Each number is 128 + 32 x the weight over its row's rms, rounded and kept within 0 to 255. Layers, rows and columns count from 0. Numbers have three digits each. The size before them is the row's rms in percent of the matrix's.

# layer 9 MLP up, 576x96, rms 0.0963, rows 294-434, columns 0-47
098:096130131148173123184138167131142023135085140085147125122146082141089106104131182078125115208149100121104127077135150156138130196129114107078195
103:136169167163122200077095136167170129168143108172148121102134123122106106147103138124084112182093085107081101104090175103152129113107159200163074
106:147099137081133143141118118117105146183137156041134137156105101091138172112127157148177119104074083116109134127135118170110175166108091176148172
098:135127136148109132103125153147139113140081160147104127108159113093115141054119123092088148209133094121089085141084117119084137156101167150095136
107:110184183129143116111104118169126095163117149088131148116140091187081096122129118137189118089151165077087178131114107080171153157081131104119159
091:176143171092080176132113061080086149171135140157052134140128110138104088131068124101145099141121136120126100204100112086100137147095116152107095
108:168164152129127141174124099197148118141075160124178145155081104145111110135178129084109096059114134148078103132091122078092142151091135135094157
097:069147181166115143134102154141128164154116174131078122146103120166100089116069065085131140087150110136044096162126144081099077165089157173144088
107:082118092077181110160134136097064134132155147163095144127161123119101117086150163179096085161095116129100184164161131159164117153136151127125077
098:162076165085145109142099086138104178125093131121173202090149086136078105088108168123123100139134168079130120150116129068158155115132167180152093
094:108142158105162108115129097104122124119132093124199087160106132144130138113117164127148132132131109077173169119084159144095148129044097182131175
095:120102134157124130147196128156075160150174179162114150110143108113103108187208126116127132180132161109111133197139180079119097107104093162107166
102:123159144120103200107110136133134116055104154095132195135114093138123098179107144128137103082112124120105156134110161132147134123101161120114086
088:139143106109091132120087173116132108110175124093177114127099152165076081135135141091116123162092160109054153077035082099136167121137095101084162
093:152152195157145135127091147137106155167156152139082106102166159172152174174072163138158059127125153056075143177110143138069128167115106129134097
102:192101134199097167089108132105142123106135114093143130075183091111149086089103144094123125146058111102121136167182101156163125193140147145138184
113:164173155084120101123165166157155112166118144108170149136084128126085078107167237159146124087127166129123117118111130090112076122056167127137173
105:137177124209086121132118179063196145112159070121178092111101154083118104138120164112130095112131129096133058113170107136122167104130125105076113
096:059072157112129179147114136073098175141177118102218130086107101198089106167148130070129136088155130094107110169168114156146129114124103186099116
093:092176169138103132157102126115089134129165087117096158188098165058133176140113093136101090122159089140138122153153123072129130156131069192134126
094:135126191159095110110186119097123179119141110126158155103107142128088128169142129112115158107163125156130131090133166105177103107118175163137127
100:099123196105081148113097105108123132144106120158111115150045075142113131079102121149100137127131194153088130135097151140177164133097136077123174
089:078132157147137133175087106127141112136157130112145145055153083123110116103113176118183114139135075097163121085175093107111148155194164170117049
091:135089120080109118130118131109114143129133133070186167180109123216111128172119120164152172129133067163118208139138207111099102127097125162101088
100:095123122192198175132130080071126136158148137088128077126178212136105148093086166121091086140144152111069134079133133118162109157134120106163119
109:092094136193140166097137076054173157153154111101087115116082096125150131123160108048086134069119159163133112127135126167132120153111128191099112
106:143120135151175167127133106076152132174117133102127103089128133076123118167139176121134145077113096184167152124129129125148074156131157118106146
092:101101173129104103112124105175172161122177163162116079082093154143135108107117139126177057184197144172084109098112128141093104157148105157157084
105:154110125186138119216104116168121120178128100178139116110153127084127114074129157157163108166085118127130168122083152116168121159075067123185126
112:076167149117139109122155170115116101148166127044150107113142127099114072052176111164123084128105153135084176125120184090122176194100140175093118
097:116163164214138138092167114132152063209134137148102125101053125159101120148173123139114128151110122132099098110158124139092146152093142176146179
090:110164105137151096154103133149117131158107085110156150126101171155134186117100116127129102086111126064101168180174191181162149122176119166144177
088:127113089148174131153122049071131130118056203119118135139149173111136110174149119144097109198134082072130138131083132133079095069086144113102117
107:107103152142134099155188116156143098179119148088159128119155091096115082175092088087147147132098151096099130109183188063112126137094146150115133
105:124135179092051154201163161169098105047154129071145142169137126075085177086142107137131124094143150168151163173149099171076167101100154104101130
091:158082121175111126144087170163124124173157113122074143128081139082110181153147162078157131095112086162121100084134114083134095124103158166088155
100:116159130125146162124128082110161132085118127084181205137102132134090152162117067068109139109131127072155151088150140116134104055107141118099145
101:084138121125149139108120191144129171126170100208200142144132131134110093072141088097058091087134126176084075091104162113144073117119129147163117
096:153178091123163114209113130122105197120120115162117169081115111171127063120144096153175188116158091099128150114103176084129136146140114105086115
094:118133108190097118148138089134116120084135158139123176177176124102106112107185098136123104114077190116066062136068155078117108167056128139165123
110:119076107095127105135145110087102115105181159119151115162092094130090101097132173126081153109112122162158092137142131091072141121172112111106101
085:133119156170192169118097111143122100209132171123152104124073109163145141107125087080100090162077090079137087137147107151087116159142178162142161
105:161079141158087170165095172139152136139174142109148074073079149167113112122099129097164151110122139114077133115039105188102168150146123130127127
100:146160122155175127181089103086085153113102139107211159111148136100114123104125083137102117132092131101094109166196157106083118114083145177167117
091:164084143164159143165148183092108099110186132117160151170077094112071158162157128087148138138115106151172133068114148160149184148103168111170119
102:171138177091143120103093157135136095096103160160111147125134123125089129172156161113108143122178141086098166156083165129092163130164198105123170
092:095116100196127122115170127144083157087139170142152115115071112142135117117106119167158145066212172149051150106125091086117146096129143155178129
106:173117093185184115146112077078100119117074150109128164129126111110094071124161113088090125137078138138129130115126116134164181132133104140132169
100:127164110122135134134114147105063156130134123091138097159106106105131123126128147161169131144113112127104143166100131163092202093137063147148168
113:153136186146161135166110159136139139171189113126164106087074144127177105086118132175147105155054124104110102124138074130147083106078081119132174
095:108152119149149126087103118142169141115187180110122147097115137182137139119121115113179073110119066075130108194150102066131117142121159124131162
097:190170193106128169125136115145152118056103166119196159139128070148078110116092155087136101116090117102099155108173099154163060130104169166050139
099:154177137123141198151125068112134063127143147105150170109125123143151153155093074148151115113143132091095096150153130167156150186059160146135118
090:099108120125093162122138106155135130162154143179155110155143155099072145126088163140123121113138126099119121139130206168095119119128078149082138
107:103160175170076177122102105115115133120152082135163167108105103122068147170161077103110076136125116138085130133141072145136074160142040141081139
088:132149130176137115092144148073124139142108085030136200144145086124131092096172077131048106104098092154104128144110103139081109126134166184163117
101:113115118175120139111087131130164181112147074120180096107111067129173088157162177159117132128094131110078118127143090088143149144179145120086151
096:143087116174105093117137121118113114051099070094179086106123129143118110084178106143156121105145072151131125172132141077152108151131120109079119
115:189164143115145095173098148113111100166116133146143145134133144136130121135139098112171095176128140135087147105061186163053128132057122139131153
096:154098152095184153155121083115113166144125172091107107141131135133134121119054139161035160117156140089085136119113129090105117165140120227150111
104:174092111076158158108087139106140109102135163113162159119132140075112084151095130085159123116131084125110112158094103141092108103141170093110130
096:070145071143088162095145120083088158109141138168069156128074178161072115155088102117136083080055122104125180171134089149136163147161127129098143
115:126116130157179166156155142154131176109107147151106106133151143102088105104156107100094136136128071150080118177088141130074148153161117189115113
103:103100153120106154133121115158139117099073119118137167155086198119102139149125132085137094138102097115131127118163103106095136155127143140177059
104:138076133163119156132125108129159116122163132096195132196096141085107121127180139110098071096074093162104091114148153147091122116184181159145131
101:152117209137155145150140132124134135121036099085161096137175096118105098114148153090108154143196061089089124126122128112218072161077161161125125
102:102099132140173169121103137126146184109076062157086205082146147109078174143181114160130116120161104107110117130154158108097116100067165096105114
117:120170132110107134151172156139129153122137084176126158115133079111054118090123200130187096132107124154082173140140119158163131158057094141055128
100:140133147112124135109116095087126138145157149150124112073112132138090094103079220075095102168164113178088172243124144103173148104127110062095132
101:107138110108140090127139108099140100154107178168126093145106141157119156126205120143107123141109114119105145150192146134072161139144154168129153
103:104164169136183130117150174095141116102112181130127118086158143106121159050169111096116096155138087049076124135088142115104119141075098142147079
096:122140245146137140149060157162123095133149104079143088116180189153106164138094137088146054107102189061150108094115144113119135153168071146105115
100:178174095116168169161153162150083075176185121109107117071113116145146140098165167066095151107153087139155126163045167109125128204097141123098114
102:156082182074128157108145140137140104163090131124155094169065105116148113121158083132137126094138130148076171151091143169030146136172122196129124
108:128129099160096118109076153103103127160093158193163226129065173113087104088110108161138133121103116152108130120145108084134151122182149171096119
095:083126150122092073105149118099102088115115115163100193119098164094130156165190134156135067126097095078172121096196087142163087124116144167102180
097:134074136068049186137113181153123135134100148122150147149146096169100108094151123102078102124154047140078133147104128165080131136135127154141117
098:180105136076140190169095120148139128162110161137150111139089163133100133164103159067135088122110128138113144097090156102145120090086176118185118
097:089018147150179173145125168146159125112145193115152170105117091104156086122136113123193074070177145144091085142052123123134162142132099115086160
101:142109134169138128168098079170161105130103176146114188068167061164103098166148113165132144142097121140125165143100164094111138119099131104109212
101:148067137107167167105091136136185087105142140083147134126113101063119097089130159099159154101155131099148163151065097120123084093039144145140102
099:117091142163085130181172152163111101093102086178124165096099108110081145108174180129115119176103081090119131098099111157133160200132188126145166
106:123161152121121150119120061083196078135122141084128154129092101148121120080116148145147081142108185120140147164145110149182168175080136140190114
100:150187140079152122122154109123099046082124141101137119194183087079117070163138128143126145197131137096047097107152155098159121110135126150137137
100:110182128129074102121087148150157175106100128138144099155103162180130115161188152120134092137142109102068122125076169106105136114075111131137098
104:112102183122106094173152105154157104147072169172109142105087042135134100126137089116124065126168086104175102145162163164176150148155129148109131
102:116101154173121144218154099152180126084148126108079179165120105139101172138133075049117126129138137092091099135112083083117165114148094115086111
101:155142146162110123143163111084118122069148126122147190115071116115154123151169139129093137063134140141165135198132086100083156147114133126148115
099:094156127155195127156134150090107114159134114097147140117095192121167084076094121094141127149166142107064174167142186062126151117112164131163134
106:148139201157112189125138079083121118102171130116112163089113134078117110137085116088115134173134133074107105133058144165138143153153095100099181
105:123139098166102186120087155073098112136107157085186127134140171163052102054108093125115119119119100141124159136152139099120159131122142132122171
096:131096099128142151134097094128132138148187147107095113111147122131092121073103143136085111101096106140140134148117131106089176146100124145138137
098:133207196163118148155141151148120161149152085124172095059099121122085094089075108139127110185099099161132101069135101089114113181139212125118154
109:178141133143094146119071104099162078146143171046150096094092189121127100074170092113118147130151131109083170101083124163113212079111149183133148
100:101126089134159143150113163178075124061109128092067127103111113145131117154150161096114133129154133080105120100108170153088119132164132104056133
099:103132145108122139179129113145141148165159134095126091085145159119120038104115144145102178146181123060115135113107121131113125138101108106114078
099:196149135146178182128118119093115146152128122111119165138125165123164208097105118067111103138091108115110156063172112043104115138150121138148155
107:090113114144080138107174111016191155101117104124143136134096151133119069061118182120112135123140133156132151142127110139130075137130091132126038
095:076116123116149143164148107134138134140069128201146104154135136107084078085118178116047106125091137142138179096080124128120121109181127121129181
092:139134184093135170061132178097141124140152164109172147137120154125168107100123138114134065125107089111141055132125148102130082168137111135109166
091:150130146155145169103082165082096221121148059112120082119073128198132153157227144064151110172080098094146114125090170127146160187156118197110113
086:170157132165157103163111126104091149089139107084147161157082177128127116134101103161113124060140168129134125128146106178159099122161138118137123
098:107110120097138146187190098059144153149149137153130081105155111131140120125113181124220096152102137146078079180168112101136084145084104080160094
100:120141157103082075127114129124051143170111107135131162092117139108127103096092147143123124150062166097119173115100149165129148174139115115106130
105:155175150164166137132160200145149135084052091107122158139115167114112119173147147110143156136071107090096112099107096151094117126128063121156101
103:128097194138152108150108181135141107084062169107110083172114094083101182118188068118175114115143056079124099167102148164105074125107143152121122
095:131198113131122118081175118118122154098171167082119174106090147166092138141108101176142160152116134172083191129130163108091151105169100148132130
110:163123152118138157159185120193145137089122121100091153130113039170145081171233100105152083128137175097095130164087104101146072080094113130083145
109:119188068107115156128206074093097173104162101121102147107131096147154117120142131104113127163148114153105148169066101099125121095111086126076067
099:187114172146209181159096096099100148102129108083123160101174105130138093155080109159141149088114168113120156124172109074082104085092100059096142
106:108097106210130133194155138111158167080163149120152179146130137100131114125127150125135151134085163080141101127082138080109144146117120138055111
093:135097135107176112164106122123175159165148179086107128132145155140148104181127167084106102133082181097051115116076160110132155149114125172077092
105:087098126132093186167128113116160121067105159162133073172102162154114174126134128070096122168124091118129148112096169134144141112142068172111193
108:084149123169140124147172135146090132115095114146144188088127147139102121039101131121127093083108158137153096118153202077064167191134095142177096
097:128148153168141139147142152097165101130115134105102125127117136073119086102139120124073090084177173093158178131156111187114157120163185117101099
093:109109107128095113122100212130167130087189160134137135043091154091086079133145128185188095154106071145090108096156117111162151132131133132132102
102:113120221165144090165168119141129132123128134133119118148115135061090108076150085103145144108121132190112099188157091080126136143153128079075129
098:098183155172139156113149147183183094086099147099109169116107147153175069120180109122128065074171161109107131134191206115107142155123170147124134
100:117151164099104122159109071105174108131069121147120109138118115128097142168140050158090113126093124142143125152149157153149118131144132141138155
115:104106132182123096164086119114121100129051188185151114134162086083111089164107119101081146126172175098111170116110096115137144112142136130120171
099:134079110169109158124127125123171085177070138111120157134125107205080123101163107096127135141101115134082110074112171151174139200094109134114119
097:146142159160115141125110112136140132103129127111094172179107110132092176190074087144124119132136128105122142192076154094079125142174091051123099
092:091118136145115161111077141107146135115149143160101110139139138132135086174129114145117040137155183097126084179146171086065105151090129135175126
094:110135143151186113125136099106034108094136198115102120154114091188076159115139104087149119098127157123117175103152085165129113147116120090091128
101:122090144158123190142122134059152131107120176133120101156091130152082175131178133067115129102134096143092187135112144109133125125136161091134174
095:111159188081147112138128066166068101107139108112161190100139186141041101128164135180174145099123104143105144119120160144187124125176118109083100
099:160069161136176111127188083088090128177040109153185132136119094174111132120108142083137097167095161156142100094138165125139090131117149114132137
092:103120162091100134158153151134144123134091108156117104116117176106094086149091183085141111145073139102089148110126171056168158144142188149092081
097:108160125101078154096191097135138134084179107101130146136121144121126106214158069117059126160089126081068142157129161093129105173110165078172170
097:110115131130133143225161117163073124145138106075127139134145161174118136138101141109119132133091146127110132147105105095168174177121184124126118
141:207063120133087146111140169126134149114172087104110101116126138106118168174161112067154099165111174131144085167022145119116105201107117182153152
099:105131147131123122111079095144083098096101134066145163122081152119153110198130140171116126086096148140099193075113158121197145178125167108152135
100:149118200140128084097125108108132106152117160119179145092123129157117069114169169163179151186126150110085114117132157123093135146091183134136180
106:150176164078157126158105121095157179152141150154095097128150159101065107129145135177088124105139138142119104129168135131143127128151113138126054
105:067126157146126195158131104134142143135185147093135138105079128120080081102189118116138101173149141089120071136124161162170160148116114161136171
099:100096144095133154095142140141191116167120114107151135092116173150074134163178165122105116143165134146132135225167139130161095091139083119190156
096:158102117142163138163088106065143174108096118128126115110176159116131120150140146116083122191096024124115143126130129092172126164131130134077152
110:088071114147134183106126124145180132104080125127167152111097074136102104133087082070148124100141139096122106144126130160096108122042116090119066
094:130109106162105126128131114110169185124143117161139140145109125104144081098140173166139084152140096077121132174108131145213085157180145114101138
099:130193160133169133138139142172101192156136088113125130093139091126123109149153152118110112137076154064107141117108158195117174122085134124071080
102:107126083154118116154122194111156073153123128147143143114093156134117115077155109117119058201147110114097094166131175079133077167122090121128122
# layer 9 MLP down (transposed), 576x96, rms 0.0959, rows 294-434, columns 0-47
098:112171039155180099139116123119092125178117108126093136166087097117066112059198174161133138137105186151116166109070108164122135097105123143135133
109:141122161099110107163121127102164139189125162106172125109111130121182121144089121085149106103092114170142106117174101098072158110108084107170134
095:107139101134166058114143099198169120122132059121071139094128103130168110128127087142153157107163065092096163119109161110132098120179080121160100
090:127157196080122142139109142079062119122122159099146103185170158108140112154122084103133125119098149101124118116124155140117122105197173155123132
118:165181147154074128164152136087154154123056145109099196145161128102152121101145118122140143118111100136160104159151166129114056168105170121089118
103:156189063072166095081072063098104082151142095160197185157145112098142093160110104143149117085102129139130108153111091166097117089124127138112158
102:099174131164152171128106113091175131148159114142096096103149073093092119129157128102169114149213097073124148145122175219139181072130114161141138
090:174087096100135114169109066151173159164104114151138138166089162139103127147095106128104098111130111141167130076190204072156090142137118155135126
103:134101125089123154161132120186096073101156114166109099109166114128097112145142053139125050114141132130101190095169149151159120129106066079194119
101:193106159127079146134172176126121092118141137102103125109077113155067141078075135119138144082128151139114125121166105127108085135101147119135129
078:147133168102131153172140219087168112143182104052110139086119114157154139107103157092054157066116162138122103147179142134154122087179129093125081
089:183150151119179118034074105092104100102151159103199157157120155148118113117072125116163148147103061144138120125128151101094115102143147162119140
094:099113168161124134141124131160150147134109168108147147088176142154100108093072101151177192177096131099106173097179126134179092171062187189130149
089:106142195103134162108091105118081110126121099105085110180157067108172150076071169161162175164122117140115133180137141196097120129105164109126093
096:138137107133174131122163084070116168146182130147183154135165170101128074098125170085116122129169145112078081067094087079140176094080091137144174
103:113172112096076097129182100141128095112152132146153143149068109196054078129161193141129095162149145143142067123113099116149119103151139126106143
114:108133171175085147126228111125124145133080104132136109126160199130123092114169114096110091164168132079166129135134084091143193092155117181092117
105:165084221079155154090168093146088136120124140082134081183174119133120122125089110115156222156159080087105137107120097165088109149100135147146138
094:161107164085098181080135044135151114101161076128074122086112143067221142120135108180090097102138110133120112121117121134152142168190135133160113
095:180084124118095129133149151059102105050101105151166088130138130154115094118159180157142146154174151082127134072139145111105100164152145143144119
094:091173074140147101080100133142131135184132083109134134104128126121185082150144102136118075165126148108139152144122164161190133094116080150133136
105:104160073107155117185185147118121147100138156082159130191145130130124159125134104145093112102126116129101113133137128125113105115106137143074140
091:150167154139152112176156093134156180132097125142120098126073175131132114125168102099100131104154128114138070111110171131125136162095108147090121
096:150182151123156096114177151142207110080189170156169106146122101161111163180133102152148062128108168086122139111126180142091106145129144147143111
094:164143143124081115140080102167141171122173117117127127165107164090113103131083107134156179099139104079143077167121129132093076095137158104152144
102:175104058136152101131108180157164144137079137129118093079109057162097108099152151152188128157117137118100155097143165201100140083129106117091129
104:153100087087142114121151138183169131090124136110164122153117073135125131078106154133182195140138132160097152091142074106123132105194141127102111
095:136169114120112121141183105097120173107120124119046144141119100071165067092123140166163070153110148178101058119111153101188165113129101163081136
101:112099158099162164047149122090155089097139147112071118134127090145149128087167112121192129187151153119161109128129155141108127135054112108141165
113:086204129128138100083115152120100129140144127093084141074173123121137182139161125146079072125175136120138177166149155155162158112072141148087118
098:164148085147099115083156113103064092108164122120152119142123148112104115135084179126152146106090074104081151132145108154079092074175139097095128
093:128099116141145185155175178109118122132108136148112115133150119155114135099090114171093152132167099147122140110140084105092148149064112121086106
088:133135083161050109112146138117165129130152111120049191110129133128169126157159146139124115134098136209100114133105106104152103182107106116164135
095:061153140111053098067102104091127125142187084159163109111139099099138113138099153145137177162094128136052179137143126135148071143103083127084135
098:128148124170082114092122072086133141137084110129149136105113096154086160097149142134133117151164153150167082122112134105166068074138057127163129
091:171162071130099101163120162102136081182167132115131109153128098124131113114148110123201105134143134128167072141114074125085149097172093139121133
111:119145114187100166112141153073135128087101116103077111109116152152182192119148108146168155127177152088112138100134096100144110154088098183094169
103:159113110110097140114143151076114075081132153173150121174086119083152174055142120145187088138128120187077138136105079139179117134134111156147126
099:103080104092100186127123115084079098126152109133101137093123088062122153129139099108122165171158190146134124182139113124051087213110157115117096
082:109084140123096117139097152106125117210137136188149084169135085093141131156176186152132104118127069116149178193132126124089131099182161111109149
122:101161117126117133195081132136157110122143094115164089173130132150196164110090128094076117044141100164128156193157150132108112156083104094118112
085:143162082141052099087142085096116143128123101083146097141125125091166137160117161139114104113114159139095141125103133162087120179102073147145141
097:103127158136155121113160126140120142116162133146087050100162118114131148179164134146188146093116099151092043121161186115130114099127141159136123
102:092160138170092154124176153096131057109142136121099116126147182150107143175188138158197119119129136126154114124098141179159138108157061099161038
087:095112064152064150153088124175122163157089096102102165183114168133149123156109125139136099141119162128126136102109103123058174166173161150115126
095:134166097152097106107106124141111189104202155159098147132109074102138125183173137130147194141121148182101184059149122122111141107091152134149079
093:084109138101167122153125132088145161115093139112076120096153127118079132105163154125096111154084108170138160084150160127133111152098152125177115
095:098180166098149112166142144156112138105149110170114082062180129133109138147161111185158157107132132130140125172160122073128166119153145163117100
095:168136163141111135187131171125146107158102142108110182157124144101073143168103117142083086141094129190129167132135146103146152164080179091105085
102:139101150107130114140093165149152116151154156128155119165133090118123141167014134090116117105138120196093100119159139135086140124164106099172147
091:103161124145122083133135064116127077162100112137125110110145131121112086105134151071111170187172151119126122096154140197193191095216115103144145
094:141100117174142123111137131117097119120116158177095084029113146122101103089123126125146117130145109110129143154171115170124136124125151161120154
104:118128074116080130132146128153101207114155136090121143152121119088119121166124160121087080160123140176152083125178137114132089101145099159118138
083:124135180166109089151123128094109126202106090121127163098129146083114163091157190099137133086104049124130178172129159156175110102180152191104105
106:202052165056137110108131150208126109094131199139113125129117147131114125096168140123128090125123169100206112164111144110090145084124169126102135
092:121094161101126114116176102137133133154138134036121127147153078097121190098111169082155160176185133094086161118141150147102108137187118125101108
101:167098189153122157143113176134092106136125144144115186120134156126135172129123077132139188104112085139127133113147134137112127134112101163129092
091:122138166187144092163105129084143121152118126139078171133074191147078187122130091126134144127115122142139126128162124114167136196155130122191106
113:136107169104136110099115084037148103093119187126177101125134160156185151122107113151136141085165180153088099089082105143119108106147128110118099
100:125091143132146165162113113165183137135130167119123160149124071158126172111146092063113198115134113148091130116149158191115118191124108060112165
101:074137131166074086138110130126139065114107174134191132149100172131149129140077109168121104126095105159114153142130149146085152170127096111091151
097:106157153145092157175086141195114089176103038124148138190138133133132107123154161048106100153133128120110141135118131152162117056092165150084144
114:159167107138158100146127107075117155162100154121127161086158100147128116147116143113099141098157188133109146105147087163106138108133147115185106
110:208063037147191066102116088149161093104081131162131125116116071116089147168148107163136131108104109112151145084164144154099151141125128104148080
129:132184140061137187148073113122143120118123115132117181159105163086175114130140115153149151096127149164104089134086158111121153119102087107158128
108:160104159153152119104108113216152108166105103115127153152129153127128108162116165104145156087119144198079078142136169090071173087133118119096104
099:195124094121158130113106200114147155125162137116165097137053127156117090121117130182133076132158148080130106162157084087131135139111093125119124
124:126138135146189106180095117120128100194160048094179084081165155174155132134134118138087111148117118118124135121089134166095104163117121109098159
106:152144110179173116112133139152125176071119154176148066093161111137149156166093096149163110070143133051064137145107105133086108162079144158117119
096:065046086126144131190071105090106200121074157103143121068128162132119086135078081128115143116119166117167111142132143112160098182147135129152092
097:135114108108162108118136100154090178184095124134133105130076112144173096118167129099071081110177120181164109138135133142091114145069145144163175
104:141147114145156104113175085137122163136152112088121127153100096152132054136182088167155066164165189134091091104175096132175169056129095140084103
092:144085145085122108103115139065095121127136164119137099139154129116140121123097170128198201156127083078106216138116141139111054127127132135125076
101:163149119124160119158114075094151152158094176095184182120146116150081086111119135104132141181128143072085065139214115152137169117148111149148125
096:061134186140177108064176124171145099161120042063129095092134137156163128107098167135146088084136150173073136191138153113126135133084109090144136
092:144087116114206183118138145105094200143125152153116094181159101083124131093131141121100171171141080129080158100164190147133126096136100152120110
103:161167124132133138108145091084105103106146100144184051130114140125098198137109161154146127118173135031087115104121112064105135096156142193130086
098:133175105075105169136120121129158130123150176111116154145132086134137173124122111141172075117149131078150162148074167096087101112110133159075160
098:110146197107097119106164154138141124147162100129067157088101110157140174127159178115114152091103189092135118165131162149126092079134084158188133
094:122113165092096187183133144086123139149131117121167126098162150135122118119131152130122113106171067135198106129099132127123100149113081164142159
099:125069111129151132131117110160153068079088111054094153089127151129154130149113116093087148142089096152149114151176099107116117139101116105145154
095:088179075059119157108163132116119096147128109141086167140033093079115139136146128095119171081131173136151147080148146138121076147150141107103138
114:129088173090115132145119086111102139161112113148140157112104156149123153112078174054115144142134134123131135157134165100125150118107119154112168
094:132176094082141166108096112143166079140115118146101147095140126156195117148087167107161042107184128153096151112093125092122078072157084136116136
103:146141098152141169096104140154101053121122119085095111083184079122150149126133105176185095117151148145175165116164155141140108149127187148133076
110:147186129117109162105177137088118120089128057116174111233146083177128193129105121139114149183152120162120123076104104162123123135116098103097105
097:160146158131072071116137133084129101148128163165142136132099164127107081163103169129131126175098126191135141122064121119140167088170118148104136
102:158124151077135141103177101118099178191159094127106119144130130140125129106131104147111164128114084082110054097146161122127124161116158153128103
104:106192087131104113069124144215158113097130158113118083156075160188107186168147107147099085089107136079116123113123106137114089113126091133183115
104:119155102137143164121131154108190130055149176155147084117118085128170136129073140086115109107147201095135160040127152150110126080161076128156108
103:155088124168139103086198138111183125109132128102142110139096115124136124112093104146134142169053152134147131056125129104117157186147119092158141
102:184092110151167153143127143085115092116116135162083101107167173140144168170152117096158088111141117121095161146151089144123097129080048127176097
100:126069105100142135051084167117171144065102148106133146120114159122148124163113156136128070089148139180153161092108119106097150079160147175174118
098:063096132128094116073157136164110106097134109091086134101120142134139125143121153116182112122143149136165070185159141142151158189112193083149163
097:087128153074167112183132103147126060145126124150118122142129131167125173082112167080098164150117125137149124086126159129117124204155163166143194
099:165118156108110089132143102151114170136148108119202121153129122185099158079134166082113091164119092135112149143152136100177132097169142163106126
100:091095167148112091145125073121142083151136162110120126109078161113149100170121135142079152168175148105102168174144105138140141175112069075113103
105:098126081094151152118114116183117121121141099137129143132091158151170129120149148077153101078134124197156144122123141143127151152086122133155111
107:149108108156066129107096141104122120138184139172145095099069129146132149173128058105115168149128120104115135175096140158185175117129139149096113
096:089081098179174147143153119156177191115111143102101092113132140132100115155175081105154178207102070157126159145172124109171141151078102126063093
082:111184107099137099099092172063087113159116135133144138088137133074130164130153150098119109092088114214105129119111162164113098165150106130114130
085:123087139178145106101170167110105083071136154114075145204117129126141146180119205198110098169167176132134133115150100139132095173087028122136139
085:113089059130176097133199141121073169139102143099101074130083120173139141052160170105094141081142140183158116081086134100083142146140161088125108
106:156094143107153082151140109114125125076148149145111045158116096098090133191139147093173118137165119189147142167143137134104129134085109082092082
100:041127164171134141111087143120107085104133166125143110186102123118077130105129156118121162147091133114123103174215180134114102107121118162126124
107:139113123091087117151126111066087111210148065136154130017143167135064112118143188109086141113150159172096101129150133109193133152171140124128165
091:104084207137136176111164172115141102143111087062168086092150192120137150092105142082084092110114161161137175096191102166161122154135136104140100
106:094118188135098067098048171121106147103153132220122134065134185110121128127108109191152131141120154164114069151141151141092170105154083126189139
107:094134187161136128142066055135167108121143158152168108025183184171136160139138110102123116134149173152174074133102162095135195159131116104139100
099:111149081108171102124180104107167152170184141138076159176168111168099085152119134097119079103086119153133171168123133112167144070180142089106117
108:129136146138104090094111129095140083158157075134153072094169107131113189160092160139184120142100110184130153184126134122173154166096129121131076
096:142138085189123144152087145088119083084122088109167143180108119117125130136136126129128127129155072200144184155139128120127138100142163124155125
113:088191149089184123118180178084117176143125124105131119127111141070136166094107100139124120057121153084137103173091118122114110091154170128101212
116:116117135130033106087132112206175161128111114157082159105114127099080168126100136135108159115104119176165119057105134086151129185098117107175160
089:132076176078151159131131187112081088073155146132108129079093095128114087187122188146132101088095063077180149099142126133065116145161133122200102
085:099124121098119160175100055092120118153082134172168140175205081097156120119154145073118156163143156064072106117166144145090137126139167113193121
105:153108116105132150060155078085111138136126111086127117156119103166071107110129162153116118103110080174128136121132113093217146081108128145144166
105:157117154121163138164082100101110084109119118167148113123130142107125184149135095175154162122116128163154135149109087134088144142120042091113171
096:115191143064180178131123204152169070126135120138144116136112129126134124153157131113114084136106111126143133173097092101163107122156114192123136
110:165096137089167122076228186098153155090066110114150151150132091151133142121136127124115131142153092145167114088061108164144153193125110108131143
101:116210114151151057118068130124104136102151080176190101108162132155108088162096104174140119163129143098159185146152107136102145096130152154097146
090:090143113119122113157172101061071159148151075120124056175148128090143115154140161111128115132122148067114096129161129106182078084086129150129150
094:127142127173083166152131115163103121189094089143164178182091097098136152108161054153079120128164155112128180067103136151148155127123134102188199
088:140166139132142198102103138137128160151102105120174118101132158075164184057148146118116055084082057125177173181079137131114145120122133148123114
107:128180093087150147120126068102166139129136095132148114182123088117068160148112091144188120183136091135098147121074111137163123136141114135181091
094:165158191179104131163115161110130099119194138101104092044132125118104131151134150184133098125151064099089151068159105090102123134143127162170107
101:184168089082139175181096164071151100146118163128113137180114131113150119143138060115150065055126186159092114178137102071133126087121178118063060
095:174140134151127131095103119139142116155068145141131141091124083145143129116159125103190067146181082104147142090100122193065139137091167091141172
096:151114144185166117154165050068111130117081125217166154170094110151127129083113043107153143140125074124130097115099103195141166139131106103169181
105:111135163158154081067115091103139129095169102125157067141115106095128126121170145192169160150169149110146139120138143130087128126109055126137187
137:145099094108135124120157098124140142091114142145110139112141164067128123142154130121118138105104177150145109135129131164172152172148091148157192
108:097084124126103118115183065140123163102142170159130150116095120160164124150177088150138205069097120111129099144160114098136120167101083148178156
104:120084038143095119177113087108131112140157115093134104129122153130183094120153155138062120125117146106132167175085083110124106172158124154116127
107:120110126125123126162126145192104128115136158119196188112070123101133148130184117105162123120145122132103111087046086133122111145167141124098192
102:152160123111141116077124091183172095095134116090137109103124127153152164140096144136148099171192178152108159174079109114110113133139186092118127
101:184130120161130127181110145122048114126170113126094131175124113107119114111111096164112144172151176096136099115101149157135126081088108149070113
110:132164135063105149135146127151098117151113160123143146148090150112153132119119122122168148069168155095115116164079103143116130140119143075132112
107:162095146096107153106069146099139152177171066115086150113095124143110127151069142129107133175115160115179144141107101148191113116074072203134113
093:087139133130133109149190150124111122100134096179134114198097063062093156110180122122175041077121169152124127072144149139133101128133116124082128
092:142181112120124175175138123099126152177183138095148058114106162151058116186130098112096144186141131141124165059097092098148175158109151125155111
098:108112153128117121175189128155106102136101164155078097065140143182156128102091103128140138187082051106172117161141131159073098197102130120083165